Weights of a small transformer language model: rotary positions.
Each number is 128 + 32 x the weight over the matrix's rms, rounded and kept within 0 to 255. Layers, rows and columns count from 0.

# layer 3 attention output (transposed), 640x640, rms 0.0571, rows 102-116,230-243,358-371,486-499,614-627, columns 160-239
[[139 146  90 105 145 169 158 153  32 153  87 163 129 151 119  85  90 124 166 179  83 147 151 118 104 105 117 115 136 118 138  98 141  92 106 146 103 111 143 173 108 155 159 148 111  73 119 142  92 159 151  84 175  76 179 134 172 136  83 130 182 138 170 144 121 125  72 118 129 126 137 136 118 113 170  78 129 142 117 139]
 [ 92 172 112 133 112 101 122 151 113 121  87 109 116 195 103  77 139 103 124 113 191 151  90 119 130 110 100 157 174 143  99 114 153 115 123  78 157 162 145 113 131 112 150 141  83 118  94 116  89  89 125 124 106 134 148 110 136  77 128 146 139 114  93 126 170  84 141 104 180 139 144 118 126 114 148 146  99 149 160 164]
 [137 148  88 132 114  88 184 109 126 182 113 113  85 126 127  90 136 202 144 151 134 168  90 145 150 141 140 141 144  90 156 150  67 126 156 183 111 201 106  86 143 117 109 104 137 108 133 163 122 122 175 164 111 108 124 167 172 127 126 110 139  92 175 113 105 108 177 178 104 127 145  47 139 127 140 118 131 154 108 135]
 [203 118 103 115 119 162 129 123  96 218 112 177 145 118 102 178 109  79  80 118 102 135 102  87 139 114  90 149 146 162  66 109  96 114 141 135 139 150 124  75  72 122  92 119  83 159 120 168  97 133 109 149 103 155 128 151 114 136  91 106  94 111 145 111 163 114 141 122 102 117 119 105 124 211 154 161  95  94 128 177]
 [ 89  83  84 116 153 121 108 179 102 117 116 129  94  89 117 133 128 152 123 101  76 133 116 133 143 129 143 170 109 107 132 115 142 112 144 112  79 120 107 140 136 113 151 100 130 141 142 188 166 108 157 137  54 123 123 142 146 135 108 129 122  93 132 155 106 116 129  95 161 132 131 125  86 118  92 161 165 152 147 151]
 [124 143 140 115 117 135 157 131 127 123  93  92 150 149 109  53 193  98 133 213  97  94 137  62 184 184 203 168 107 123 115 160 178 148 171 172 122 138 142 115 149 106 161  63 143 117 114 147 123 125 158 102 170 157 139 134 117 143 117 152 126 153 109 134 140  86 139 121 166 155  92 103 140 125 120 127 133 108 127 145]
 [ 80 139 129 111  97  96 106 108 121  96 112 139  94 155  81 100 121 136 177 156 161 115 142 102 151 111 108 119 107 113 117 157 109 147 115 138 104 136 113 171 106 128 118 104 159 109  96 103 142 163  76 183 123  94 129  92 174 161 116  84  95 136 111  91 124 132 183 201 147 168 118  90  95 139 183 162 133 113  84 121]
 [ 95 123 135 148  96 181 116 141 159  85 167 120  65  95  40 125 168 140 139 146  84 136 127 143 119 114 130 117 120  96 186 139 119 152 172 125 162 154 120  85 102 154  97 137 134 119  75  97 123 130 150 139 129 120 109  90 146  97 150 149 185 147 129  59 111 140 110 132 136 111 112 154 119 120 133  68 143  93 158 154]
 [139 144 126 138 147 133 175  86  93 124 128 163 167 130 125 128 110 117 151 145 134 175 120 113 130 132 114 132 170 173  74 138  75 133  97 148 138 188 193 129 109 145  91 134 163  99 144 124 179 134 111 152 116 117  88  96 177 195 130 101  98 193 167 182 169  89 171 151 150 139  92 131 120 129 137 178 140 121  86 116]
 [136 121  91  64 139  92 127 160 163 119  86 138 166 167  90 132 101 122  96 154 148 166 135 160  79 149 138 162  78 152  70 123 150 135 137 137  93  90 124 154 145 106 129 121 138 137 127 156 129 132 110 136 154 119 107 121 107 177  97 126 115 138 100 124 167  81 131  95 162 158 165 125 170  80 103 103 123 128 168  91]
 [164 170 112 105 156 149 148 167  93 114 123 139 189  98 144 118 110 161 198 106 120 115 171 136 148 154 179  81 132  95 154 152 127 123 143 117 156 182 200 126  91 176 127  86  91 155  90 143 162 147 134 129 157  89 138 136 125 159 132 139 123 140  75 134 124 119 111  70 166 133 133  97 172 169 142 145 167 166 141  43]
 [133 133 121  85 103 140 169 158 112  63 156  73 111 163 182 156 120  79 163 136 146  69 120 142  73 125 142 143 102  88 120 161 107 118 170 164 151  99 138 126 167 118 136 139 114 146 107 163 155 186 145 148 152 144 118 154 161 100  73 149 108 127 178  91 100 168  94 125 134 142  86 113 191 159 159 125 135 143 142 112]
 [160 192 123 116 110 151 130  85  65  87 135 126 125 150 125  78 115  81 117 128 144 196 157 101 112  99 159  81 157 115  87 115 127 138 147 121 130 145  91 104  86 111 176 116 105  95 139 173 102 119 170 147 160  89 146 113  87 148 218  83 103 149  96 161 118 108 137  92 150  70 128 129 167 134  72 159 119 131 146 141]
 [179 134 140  73 112 150 126  73 112 112  57 145 126 111  78  95 156 128 102 142 152 153 162  82 107 154 172 114 113  84  97 165 153 117 117 120 140 112 200 117 156 120 155  69 145 115 180 128 126 118 159  78 136 109 179 153 141 150  39 144 112 160 165  96 109 108 144 124  92 151 107 129 123 136 123 121 140 118 156 138]
 [170 155 114 147 133 211 145 106 140 133 148 125 106 162 112 142 130 123 165  81 149  73 190 165 130 170 137  97  57 114 117 131 116 172 139 129  75 134  57 121 125 111 174 118 136 125 152 106 132 133 150 103 175 128 154  90 189 126 125 176 156 102 114 118 148 141 153 106 139 137 154 133 159 173 144  88 146 155 161 123]
 [137 161  98 170 170 136  83 138 160 155 101  90  67 171 137 125 135  99  89 188 134 109  96  79 132 178 102 116 149 122  78 126 138 143 145 132  98 138 154  77  80 117 163 114 113 164 178  90 103 112 211 125 146  86 162 141 130  97 117 108 133 123 170 106 123 152 119  89 114 127  90 107 146  93 201 159  82 112 114 156]
 [152 110 158  73 199 129 183 124 121 178 104 135 121  78 107 112 115 132 156 168  96 110 125 117 140 171 129 122 146  92 148 140 133 108  81  69 148 135 181 122 139 142 165 183 150  86 149 129 142 106 107 123 187 153 114 138 133 161 101 151 124 154 164  93 147 131 111 112  70  73 172 144  97 153 181 138 141  80 137 114]
 [133 105 140 181 168 162 111 104  70 131 134 173 115 174 109 125 135 177 126 102 113 107 175 137 175 155  81  91  95 133 140 128  89 189 106 128 118 187 147 112 128 145 135 169 131 144 110 172 107  68  73 157  62  94 122 181 100 139 114 145 128 132 124 179 134 118 105  91  89 134 148 161 171 103 190 172 134 141 168 171]
 [100 128 151 129 121 147 152 218 133 122 139 134 123 158  91  88 180 159 123 183 133 159 106  89 136 178 119 181 132 130 138 124  60 115  93 115 195 132 142  87 143 113 152 129  95 167 103 103  97 160 141 100 168 136 128 134 119 123 148 156 155 112 147 145  49 170  83 140 119  99 129  56 108  92 151 131 136 154 142 118]
 [173 117 191 120  91 128 103  87 205 143  93 156 109 112  69 140 108 125 160 131  72 151 154 131 184 188 141 164 140 156 152 180 164 136 108  97 140 147 123 143 164  84  91 129 175 127  96 114  41 119 109  87 102 151 116 137  90  99 183 103 118  76  64 102 101  99  64 134 101 148 162 127 103 128 104  95 104 110 118  87]
 [113 104  88 143 165 110 166 115 151 132 166 152 146 171 163 151 115 142 132 152 136 115 117 116 125  32 145 147 101  86 140  85 197 182  84 174 194 133 105 109 105 137 159 118 184 163 135 168  70 182 110 155 118 128  57 128 143 104  88 104 149 136 104 174 100 124 130 160 108 119 104  81 163 116 152 101 176  79 103 110]
 [119 179 140 111 132 150 145 124 113 162 132 150  50 131 135  80 143 112 123 110 109 146 105 120  91 144 103 100 151 115 121  91 141 135 153  60 132 167 111 104 110 118  81 148 151 136 118 215 138  94 143 167 108 168 142  86 117 120 114  97 161 129 155 177  44 126 124 115 161 123 142  95 117 144 118 113  63 112 176 159]
 [147 151 141 110 130  49 156 167 119 118  88 155 179 163 118  93 104 131 147 141 213  94 141 123 131 121 115 110 160 117 155 123  84 139  65 147 131  88 139 158 119 147 177 171  97  94 170 126 137 180  78 118 133  93 115 113 171 151 106 143 126  83 142  87 117 172  76 145  62 121 124  70  91  97 153 129 167 157  98 200]
 [ 88 108 138 167 125 145  94 164 175  66 176  93 114 142 124 144 130  99 144 125 157 105 172  91 123 169 106 161 165 128 142 128 156 111 101 114 109 125  98  90 114 106 152  79  63 104 180 182  49 151 125 166 183 133 170 122  44 105 148  88 127 118 120  74 122 179 104 142 147 135 140 113 137 228  91  87 181  87 145 117]
 [166 121 139 140 153 142 107 111 132 118 135 176  90 149 151 136 119 124 111 118 109 127 165  81 180 116  85  81 134  95  90  96 144 141 131 138  90 101  84  64  90 190 130 149 105 134 107  78 151  94 135 106 138  95 150 137 173 100 161 153 113  96  75 148  80 159 106 134 149 139  74 209 108 166  89  90 134 123 156 116]
 [120 152 133 135  94 143 121  73   0 177 189 115 114 151 153 138 166 125 155 123 137 154 142 110 141 108 143 166  84 139 105 117 161 153 115 124 127 180 131 161  98 190  99 104  98  93 134 169 118 104 174 102 173 150  99 105 161 153 115  86 127 125 116 166 130  91  94 136 126 129 124 135 204  74  98  41 134 123 153 109]
 [114 129 144 181 101 127 140 170 146 138 167 159 107 175 174 188 156 126 119 156 121  83 167 113 135 139 153 114 187 147 126 158 122 147  82  96 106 111 173 164 165 113 140 123  94 157 132 124 111 141 113  92 136 114 118 157 142 146 103 171 142  54  67 157 165 117 173 184 105 140 136 178 127 120  60 112 127  71 128 139]
 [ 78  70 147 101 186  64  96 136 161  92 126 114  90 137 131 116 105  99 110 204 139 150 119 125 160  91 172 122 124 166 176 138  93 180  99 125 103  91 151 125 164 101  71 122  96  69 156  90 216 100 121 127 130 186 101 132 119  92 183 172 180 142 202  88  97  83 152 149 110 151 141 139 133 114 124  90  72 132 156 125]
 [115 112 124 170 169  98 146 136 187 125 163 131  88 112 114 156 116 114  70 111 112 119  67 167 158 154  84 120  97 124  64  66 153 102 157 123 111 181 149 148  36 130  89 172 139  64 153  66 120 122  91 146 143  98 153  78 135  75 146 116 123  71  88 201 119  97 148 121 156 156 115 119 112 200  84 168  84  95 102 138]
 [ 64 160 160  84 162 132 101 137  63 150 115 128 172  81 128 137 144 160 137 128 193  92 186 124 143 141  42 145 146 113 163 103  85 106 136 103 141 181 104  94 178 126 107  77 149  97  90 126 112 155  72 133 102 167 104 150 173 133 109 104 135 102 143 155 141  77 111 145 120 124 125 103 152 100 102 138 109 114  86  52]
 [110 127 160 158 127 101  94 118 129 108  85 121 101 109 158 108 105 109 118 112  98  92 105 113 139 128 141 121 132  77 163 145  59 134  79  87 190 135  98 143 121 177 122 139 114 153 118 154 127 152 139 110  71  98 132 147 141 112 142 107 220 163 174  83  65 188 178 164 114 146  92 158 138  97  79  99 165 157 106 113]
 [151 189 106 147 127 114 111 127 145 141 102 178  93  31 120 127 159 110 149 103 122  72 140 166  71 109  49 166 136 158 124  80 210 195 107  84 171  78 167 200 108 133 141 146 126 111 180 102 130 192 188  91 138  92 142 110  92 100 126 109 127  70  89 158  94 172 141 201 136  75 126 128  90 211  94 172 163  90 169  94]
 [144 174 139 168  91  78 115 141 142  98 106  89 162 128 195 135 124 124 154 116 191 138 186 166 126 138 186 141  87  63 153 126 141 113  87 113  71 143 118 153  89 134 107 131 108 138 191 122 138 139  73 117 124  52  89 114 145 106 110 164  83  72 119 199 160 102 110 166 108 156  76 178 110 103 102 144 104 154 114 112]
 [114 110 118 125 113 144  85 152  87 167  77 108 147 112 132 183 122 124 113 128 114 144 165  56 220 109  98  92 140  60  43 124 115 110 126 109 194 128  79 170 111 102 124 170 128 163 133 125 141 128  83 134 118 139 165 126 106 146 109 108  75 191  68 131  87  60 101 131 172 152 155 146 123 137 147 168 116 163 179 115]
 [168 193 125 100 100 191  96 101 103 173 151 149 119  37  99 111 120 127  93 151 189 174 112 162 142 129 127 157 127 116  88 119 156 164 151 100  60 135 159  88 133 160 106  71  88 124  93  77 118 138 146 180 100 136 108 145  80 218 185 115 120 131 177 118 140 178  94 146 100 101 149  68 115 107 177 135 113 102  90  74]
 [127  88 104 107 115 164 145 126 117  86 188 102  81 142 216 112 157 110 162 189  63 165 160 149 175 132 106  47  99 102 124 139  65  80  55 166 110  37  83  31 137 126 147 155  84 115 180 121 101 135 134 108 133  93 168 216 154 132 131 153 148 220 116 102 121 101  74  99 117 150 146 152  69 151  69 111 142 149 100 124]
 [149 114 140  95 177  66 124  96  95 151 167  59  58  93 136 114 150  98 104 153  60 125 138 146 143 195 161 131 132 153 114 149 166  73 159  78 127 110  63 168 187 123  91  91 155 168 140 128 114 116 128 146 162 145  61 124 122 102 119 132 105 106  85 157  77  97 129 108 135 152 197 164 122 157 113  83  93 102  76 112]
 [156 172 173  76 133  40 143  84 170 165 106  83 105  94 148  90 116 115 108  86 174 113 150  89 132 171 142 135 127 143 111 136 156  69 144  76 140  73 155 138  96  92 128 121 111 142 127  61 156  79 155  83  66 143  95 148 167 168  62  86 156 142 106 188 112  86 137 132  84  93 150 169 127 118  96  97 151  64 145 127]
 [ 77  73  91 115 118 137 151 145 159 128 174  58 135  30 133  90 104 150  76 132 119 103 136 125 112 182 134 126 110 161 156 106 113  91 150 128 199 169 137 112 154  94 120  85 169 168 122 154 117 110 135 132 158 118 156 101 111 122 110 117  63 125 166 126 163 136 132 109  77 140 131 134 120  89 110 104 121 105  34 123]
 [158 118 150  94 176 174 151  97 175 146 201 116 110 139 117  80 164 117 142 178 185  92  62  94 125 149 114 202 146 147  98 117 144  78 133 103 150  94 108  30 165  79 115 171 113  95 125 209 115 148 145 135 150 154  73 140 162 137  96  83 102  63 141 107  67 122  84 176 162 157 152 116  68 122 109 119 142 136 103 108]
 [177 208 120  90  66 162 158 135  92  58 111 133  79  93 118 144 143 128 140 109 149 117 149 103 119 117 188 171 130  88 116 112 155 148 119 104  81 186 106 143 139 115 145 134 125  95 109 143  78 101 111 106  93  91  66 142 129 162 125 108 172 152 163 109  91  96 141 125 116 116 148 103 156 103 129 124 122 149 120 197]
 [165 103 167 121 114 191 161 130 171 160 103 111 126 194  80 127  50 196 134 159 173  95 103 150 142 111  89  77 132  94 147  87 139 120 112  70 115 166 103 112 117  99 147 123  97 124 167  89 115 114 131 126  65 153 170 134  85 127 153  90 142 116 131 123 185 109 129 115 193 168 179 128 113  70 195 122 158 108 170 148]
 [130 179 107 145 169 115 134 173 153  98 153 114 169 193 112 108 126  75  95  85 133 122  94 129 122 119 144  67 126 115 129 114 166 130  99 132 155 152 126 121 164  39 168  99 112 113  87 188  93  81 115 171 122 145 107 140 118 143 107 104 122 136 131 110 125 111  86  61  89  40 135 145 141 103 104 106 105 122 153 124]
 [134 105 127  73 133 112 135 153 169 100 167 205 121  78 141 130  97 130 146 191 122 147 105 156  58  83 115  97 143 113 136 113 146 129  99  93 138 210 103 133 173 104 129 138 196 124 129 126 104  80 170 122 145 159  85 158 104 155 115 107  42 103 106 167 143  16 137 116 110  38 142 105 164 118  99  93 105 114 185  91]
 [138 124 107 145  84  93  81  99 106 141 171 161 128 178 160 128 156 125 130 159  66 168  99 102 132 124  98  93 173 106 130 148 135 134 139 180  99 157 128 120 170 121  71  41 134 151  86 107 125 140  93 147 127  86 107 138 113 130 119 133 165 109  98 161 155 107 169 159  76 180 140 140 142 116 129 134 115 205 135 188]
 [120 145 161 144 103 172 128 161 156 102 149 123 109  88 135 116 103 110 185 143 157 124 132 108  65  95 121 124 198 136 124 131  91 128 126 144  61 167  82 125 151 117 143 144 128 115 136 117 149 209 158 153 132 109 120 125 145 142 116 131 199 143 140  84 124  86  85 110 129  94  99 125  70  99 164  49 120 107 126  74]
 [139  68 146 162 166 124 160 144 159 122 168 117 100 114 119 116 139 122 185 155 127 130  44 146 111 145 110 135 149 107  85 110 187 109 148  99  65 108  61  85 183  80 184 126  95  99 110  39 125 122 100 103 169  88 165 167 180 132 150 142 132  86 121  88 177 104 139 106  79 134 145  97 126 216  93 150 146 158 207 121]
 [141 145 140 178 136 150 148 152 166 116 132 146 123 151  89 128 114 182 129 120 115 117 118 164 118  86 117 172  91 146 161 127 120 127  81  97 110 136 206 142 147 153 152 140 119 192 227 145 170 138  90 230 152 121 102 109 134 186 137 195  75 140 129 133 148  68 101  92 183 122  59 120 107  97 242 114 114  29 178 175]
 [ 86 162  94 180 117 128 112 113 148 138  48 130 166  92 104 109 121 159 114 110 163 110 182 124 132 163 115 145  84 114 174 117  74 131 170 122 133 138 180 102 116 131 165 118 105 185 123 155  78 104 106 115 109 167 191  55 142 106 154 170 119 162 134  90 128 129 173  80 183  94 130 148 133 143  90 156 154 163 174 189]
 [120 160 184 108 137 126 108 133 126 177 218 111 179 103 157 164 138 142 158  67 152 115 136 115 114 171 167 196 142 107 102 139 167 100 175 164 147 125 113  98 131 167 101 118 122 130 132 154 138 103 102 100 134 181 141 138 172 116  98 140 142 119 169 111 122 173  77 165  66  78 129 183  98 104  95 109 186 161 156  82]
 [100  57 147 212 132 122 145 136 133 115 119 163  79  93  79 155 138 110 145 159 148  87 135 180 107 135 174  92 159  91 163 142 105  86  87 130 204 136 144 142 197 123  75  79 149 154 119  70 148 163 200 100 119 181 196 126  68 144 178 129  63 134 151 132 109 170 113 152 145 117 100  76  98 165 124 190 127 190 161 126]
 [142 165 131 123  93 125 132 128  74  91 209  77  97  55 117 119  99 185  89 130 126 168  75 162 140 111 136 152 135 127 111 161  87 108 139 128 138  50  62 150 152 138 111 111 147  97  72 127 169 211 186 140 165 150 116 122  89 178 187 103 103  58 146 156  97 123 133  99 138 142 133 131 137  69 139 159 144 155 112 115]
 [112 175  84 121 161 105 111 194 113 139 147 135  62  88 132 165  86 134 107 118  88  95  85 156 121 128 111 139 115 131 163 154  88 169 115  87 156 150 164 168 115  76 159  83 144 138 167 159 117 175 141  80 153 122  80 144 144 178 132 151 167 173 157 144 165 126  78 128 158 163 137 163  86 154  83  91  80  88 138 154]
 [126 106 117 184 118 112 154 163 126  99  65 109  61 190 120 180 125 135  86 103 120 106  70 142 116 105 112 150 168 148 160 161  75 137 102 108 145  95 105 165 160  98 123 200  95 127 117  76 144 138 141 120 152 160 142 145 134 135 125 140 183 107 157 108 123 114 161 104 105 129 152 160  88 169 172 127 140  88  62 136]
 [116 141 127  90 115 135 109 137 120 129 150 121 103 114 115  97 128 105 167 159 132 175 131 127 106 108 165 182 100 154 148 105  97 194  44 107 123 136 130  86  91 117 129  92 184  82 106 120 148 117 112 125 112 117 128  92 163 144 174  87 143 137 141 105 113 129 165 106 118 109  81 166  76 136 124 107 159 101 127 149]
 [148 119 121 157  83 130 122 145 128 154  95 162 144 162 160 172 118 106 183 114 101 178 138 108 129 145 100  88  85 151 111 123 127 166 171 140 146  77 106  86  90 169 104 122 131 143  89 101  90 115 149 108 139 109 120 112 183 164 136 109  86 161 126 153  90 110 177  73 110 156 127 102 116 127 184 153 155 191 162 200]
 [138 170 106 132 129 112 141  99 126 135 105 155 162 116 146 121 183 166 136 186 149 149 144 159 160 154 161 130 119 173 130 147 136 116 121 134 177 155 129 174 152 129 117 146 188 169 108 123 154 128  70 114 133  97 102 157  97 180 100 151 107 157  84 153  99 239  89 143 197 102  48 142 152 113 141 162 170 117 101 107]
 [153  87 141 104  61 192 168 100 139  75 111 106 103 144  48 161 117  96 151  79 133  85 133 133 121  88 171 148 146 114 124 126 193 161 161 178 113 131  90 138 108 178 168  66 154 171 148 139 124 170  74 147 101 140 153  97 128 134 176 169 124 159 106 151 158  90 111 126 141 179 148 164 115 162 162 122 164 153 123 141]
 [107 118  92  99 120 201 133 110 149 134 114  87 122 115 136 159 144 124 107  85 151 131 100  96 127 122 171 179 108 102 120  55 175 160 122 133 136 125  95 113 175 149 123 128 136 157 159 224  95  85 129 139 162 115 124 173 176 105 125 128 125 121 129 172 117 149 140 178 123 169 149 122 120 131 122 103  68 104 135 156]
 [121  78 113 146 149  99  98  89 132 164 150 121 150  88 140 161 120  88 171 159 200 115 108  18 136 124  85 109 116 165 136 129 120 126 172 107 127 121 124  42 101 119  56 133 105 156 127 202 156 149 178 124  64 151 109 121 127 118 165 120 157 130 156 101 157 110 109 116 138 164 133 115 107 148  90 125  83 154  80 145]
 [122 158  83 149 127  33 104  72 162 151 109  74 129 140 147 108 122 155 107 143  69 126 135 133 193 120 169 103 117 140 157 127 112  73 149  83 153  72 173 149 144  79 153 135 123 132 120 244 169 131 166 146  91 146  97 106  55 129 104  89 132 153 125 152 140 147 108 111 168 108 152 123 132  79 122 117  41 132 107  90]
 [148  93 119 164 151 108 120 150  88  59 166 146 217 186 128  97 121  71 139 103 196 150 135  89 135 146 164 164 167 187 165 119 194 196 131 245 124  75  81 182 129 118 115 165  96 155 135  88 180 128 112 151 131 119 163 160 107 117 115  73 110 150 201 130 143 148 137 189  66 141 129 133 148 113 112  38 171 118 146  91]
 [103 116 129  80 122 182  81  92 104 148 108 155  89 154 101 161 121 105 101 163 131 116 123 142 101 115 129 104 158 177 155 150 133 104 123 114 123 145 130 168 118 163 173 146 116 133  85 106  81  91 157 197 100 113 112 118 132 107 154 121 143 155 166  85 131 117 136 117 122 131  90 109 170  87 156 146 116 154 161 113]
 [137 107 106  93 116 100 131 142 151  99 164 120 170 139 102 102 149 112 152  94  85  86 143 119 103 130 144 141 128 162 103 137  91 139 148 147 138 180 192 160  96 161 146 157 163 161 107  78 109 162 106 122 109 105 134  98 110 146 106  96  74  98  79 110 127 153 111 159 112 193 128 131 110 110  84 139 184 118 123 184]
 [114  87  75 130 173 160 169 133 180 129 204 116 121 150 151 195 120 148 139 111 104 178 134 109 180 141  94 173  99 150 199  86 151 129 140 123  61  90 149 100 134  92 139  96 121 126  86 109  79 138 108 104  67 132 123  94 120 115  92 102  85 131 144 177 208 114 172 124  98 148 171 163 178 102 155 146 107  88 178 165]
 [128 155 123  89 142 138 132 126 130 130 113 145  82 124 104 155 123 177 180 145 109 166 124 144 192 132 146  87 160 216 138 146 134 225 149 157 167 112 140 106 135 106 128 166 131 123 165  78 163 133  87  89 105 114 132 109 135  91 138 174 206 128  52 136 158 134 162 127 117 127  72  88 108 150 140 188 119 142 121  93]
 [146 108 153 134 128 123 132 138 176 104 164 132 215 132 153  99 124 128 163 137 173 119 130 140 144 103 143 157  48  99 127 188 140 145 137 127 130 115 125 118 117 115  38 139 110 131 151 117 149 125 128 147 104 146 146  94  89  74 112 118 183 133 179  90 127 123 170 157 167 109 130  95  94 156 200 226 144 133 158 138]
 [130 101 124 165 140 103 152 150 173 109 100 124 220 128 136 137  92 150 137 101 151 170 146 100 150  95  58 100 180 118 118 149  77 174 114 138 141 136 154 131 117 165 121 146 192  93 151 117 196  64 107 223  68  92 124 125  62  95 134 129 130 170 161  93 125 113 113 153 165 114 103 124 133 169 150 131 154 128 103 119]
 [ 75  56 138  50 163 156  92 152 131 101 140 182 145  97 169 151  57  74 145 109 109 122  75 148 148 169 136 107  79 147  87 148 102  80 152 125 125 114 174 170 132 125 155  79 116 124 123  96 134 141 176 143 144 137 186 129  46 154 145 109 118  96 121 138 132 137 106 106 104 115 117  86 144 200 127 100 153 166  84 134]
 [155 199 127 134 140 106 134 142 128 109 154 138 172 113 115 112 135 102 124  98 175 146  93 135 131 108  98 190 152   0 134 138 132 127 111 135  97 113 151  82  62 101 102 142 188 144  85 151 108 161 134 122 135 100 172 144 163 123  99 116 112 101 127  94 141 200 109 144 139 162 147 104 102 180 143 134 162 149 101 126]
 [148  50 146 130 148 107  60 141 112  98 143  87 134 169 148 162 141 174 105 100 132 179 114 100  96 105 138  64 112 181 134  96 146 150 184 137 133  79  68 128 101 133 117 109 160 144 122 142 178 145 132 154 106 120 164  94 132  99 130  88 113 133 102 100 117 128 128 132  82 133 184 102 127 124 104  73 123 103 149 141]]
# layer 3 attention value, 128x640, rms 0.0258, rows 103-116, columns 160-239
[[111 150 174 106 177  73 155 153  96 115 173 157 112 126 149 109 131 136  73 108 106 180 101  92  93 131 131 179 169 115  20 174 173 113 122 190 122 130  99  96 148 129 110 186 100 133 127  90 126  86 162  90 145 132 138 134 154 141 160 106 142 100 190 148 144 132  51 150 134 118 181 169 122 110 104 104 160 129 115 129]
 [139  72 115  84 113 120 168 132  66 101  97 189 135 154 166  78  86  69 101  78 149 158 126 156 108 171 152 101 133 138 148 114 149 146 148 164 144 127  53 135 178  71 175 111  88 104 134 113  99 185  94  93 133 125 137  87  83 234 145 122 126 167 166 118  93 110 167 128  96  87 164 119 168 141 155 130 195 102 131 125]
 [132 122 126  81 133 200  98 142 182  93  86 164 125  79  93 136 152  98 122 122 127 167 140 141 147  95 106 182 104  89 161 106 134 118 128 152 137  92 106 134 128 116 136 103 188 152 117 108  95 136 135 136 135 121 110 111 169 162 116 133 105  63 118 119  67 118 107 158 103 120 146 132 106 134 159  89 174 145 133 186]
 [162 166 103 144 147 127 163 142  96 193 158  84 107 181 174 132 169 133 139 174 198 125 166  65  90 144 106  91 115 128 112 112 113  87 148  91  94 172 134 147 136 107 169  47 156 106 139 148 122 138  96 148 102  88 110 163 111 109 172 145  91 155 104 148  81 116 154 163 168 181  95 132  96 149 125 162 134 152  91 117]
 [123  13 157 137 133 145 153 119 120 170 151 173 128 124  86  93 136 138  66 153 182 137 167  98 169 122 118 116 170  91  97 116  65  60 145 158 129  89 122 110 160 132  93 128 114 123 187 143 134 166 126 145  65  55 127 104  77 114 101 135  81  86  89 177 127  67 159 126 143 208 123 173 143 128 152  75 112 150 107 156]
 [ 72 127 170 114 130  75  99  96 114 134 180 209 184  95  92 143 184 150 143 186 125 112 130 137 156 108  81 128 130  81 100  66 129  94 125 159 116  93  90  85 116 130 115 114 119 152 178 137 155 103 153 153 136  64 145 133 164 143 145 113 135 160  96 136 152 117  98  79 137 168 139 111 172 132 121 148 190 146 134 109]
 [155  92 166  80 132 142 158 121 138 170  77 122 157 109  41 161 158 141 125 168 108 138 186 122 125 124 146  86 138 139 120 148 141 125 124 102 178 182 105 135 188 139 121 137  67 126 152 137 137 148 140 145 116  85 116 112 138 119 147 132 154  80  90 110 144 171 129 136  91 117 138 112 134 147 114 116 124 103  92 140]
 [116  64 182 171  79  95 138 111 114 133 146 155 145 146 133 105  88  98  96  82 147 114  86 106  87 142 154 131  89 117  94 143  77  85 144 131 166 148 184 106  88 143 139  76 126 117  84 107 156  88 104 105  93 167 127 163 191 133 174 136  72  98 118 161 146 127 126  88 117 141 169 146  61  68 110 191 114  95 124 173]
 [100 156  92 111 184 131 137 103 169 133 166  98  98 133 136 125  61 150  90 173 113 115 159 128  73 101 155 162 141 139  93 158 108 132 112 129 136 169 134  95 145 146 139  77 163 106 174 144 158 162  98 100 124 120 129 157 159 103 175  88  39 138 136 112 197 177 106  83  98  97 171  90 155  82  92 104 161 174 117 147]
 [ 76 176 106 151 151 150 145 100 162 104 117 128 104 101 107 122 162 161 129 175 118 180 120 117 109 127  97 106 129 160 142 191 124 173 152 168  71  95  65  93 134 127 111 109 174 134 110 140 136 165 112  82 120 154 157 154  95 129 136 153 147 144 139 216 145 234 160 164 147 117 108 123 154  37 139 126 150 104 132 130]
 [162 148 169 145 105 153 147 120 127 121 112 107 152 112 147 140 188 128 111 120 136 171 111  86  93  99 144 203 101 110 163 135 111 114 142 171 174 152 120 115 163 117 152  80  82 115 124  94 162 126 154 108 107  69 116 123 152 144  78 129 118 172 118 106 110 148 153  88 138 169 145 162 101 151 151 150 103  71 169 184]
 [165  84 130 158  56  80 105  98 151 120 138 102 102 142  48  73 165 141 126 135 116 143  92 137 131  81 149 190 123 106 116  50 106 142 166 156 139 138 125 130 158 155 150 123 122 141 132 119 127 111 122 129 136 137 204 115 171 120 120 166 108 116 133 119 100 148 145 109  98 146 119 131 190 124  86 178 110  89 159 150]
 [208 148  52  45 118  98 114 123 134 135 122 156  66 148 133  70 151 120 141 121 107  91 151 144 112 136 149 108 154  91 101 144 144 150 138 115 139 107 155  43 171 171 155 141 148 152  85 152 176  60 104 132 134 161 143 111 105 107  74 119 119 130 135  74 120 106 193 169 104 128 144 116 125 113  93 125  53  97 142  88]
 [119 133 138 160 151  29  87 124 102  87  75 133 151 109 110 124 120 153 142 128  51  50  96 156 146 101 154 125 110 171 106 157 115 104 101 122 143 145 139 119 130 143 129  89 137 146 142  60  95 113  73 129 152 147  64 116 155 135  93 102 171 166  83 133 145 126 129  80 105 188 136  69 131 100 123  89  78 134  82  61]]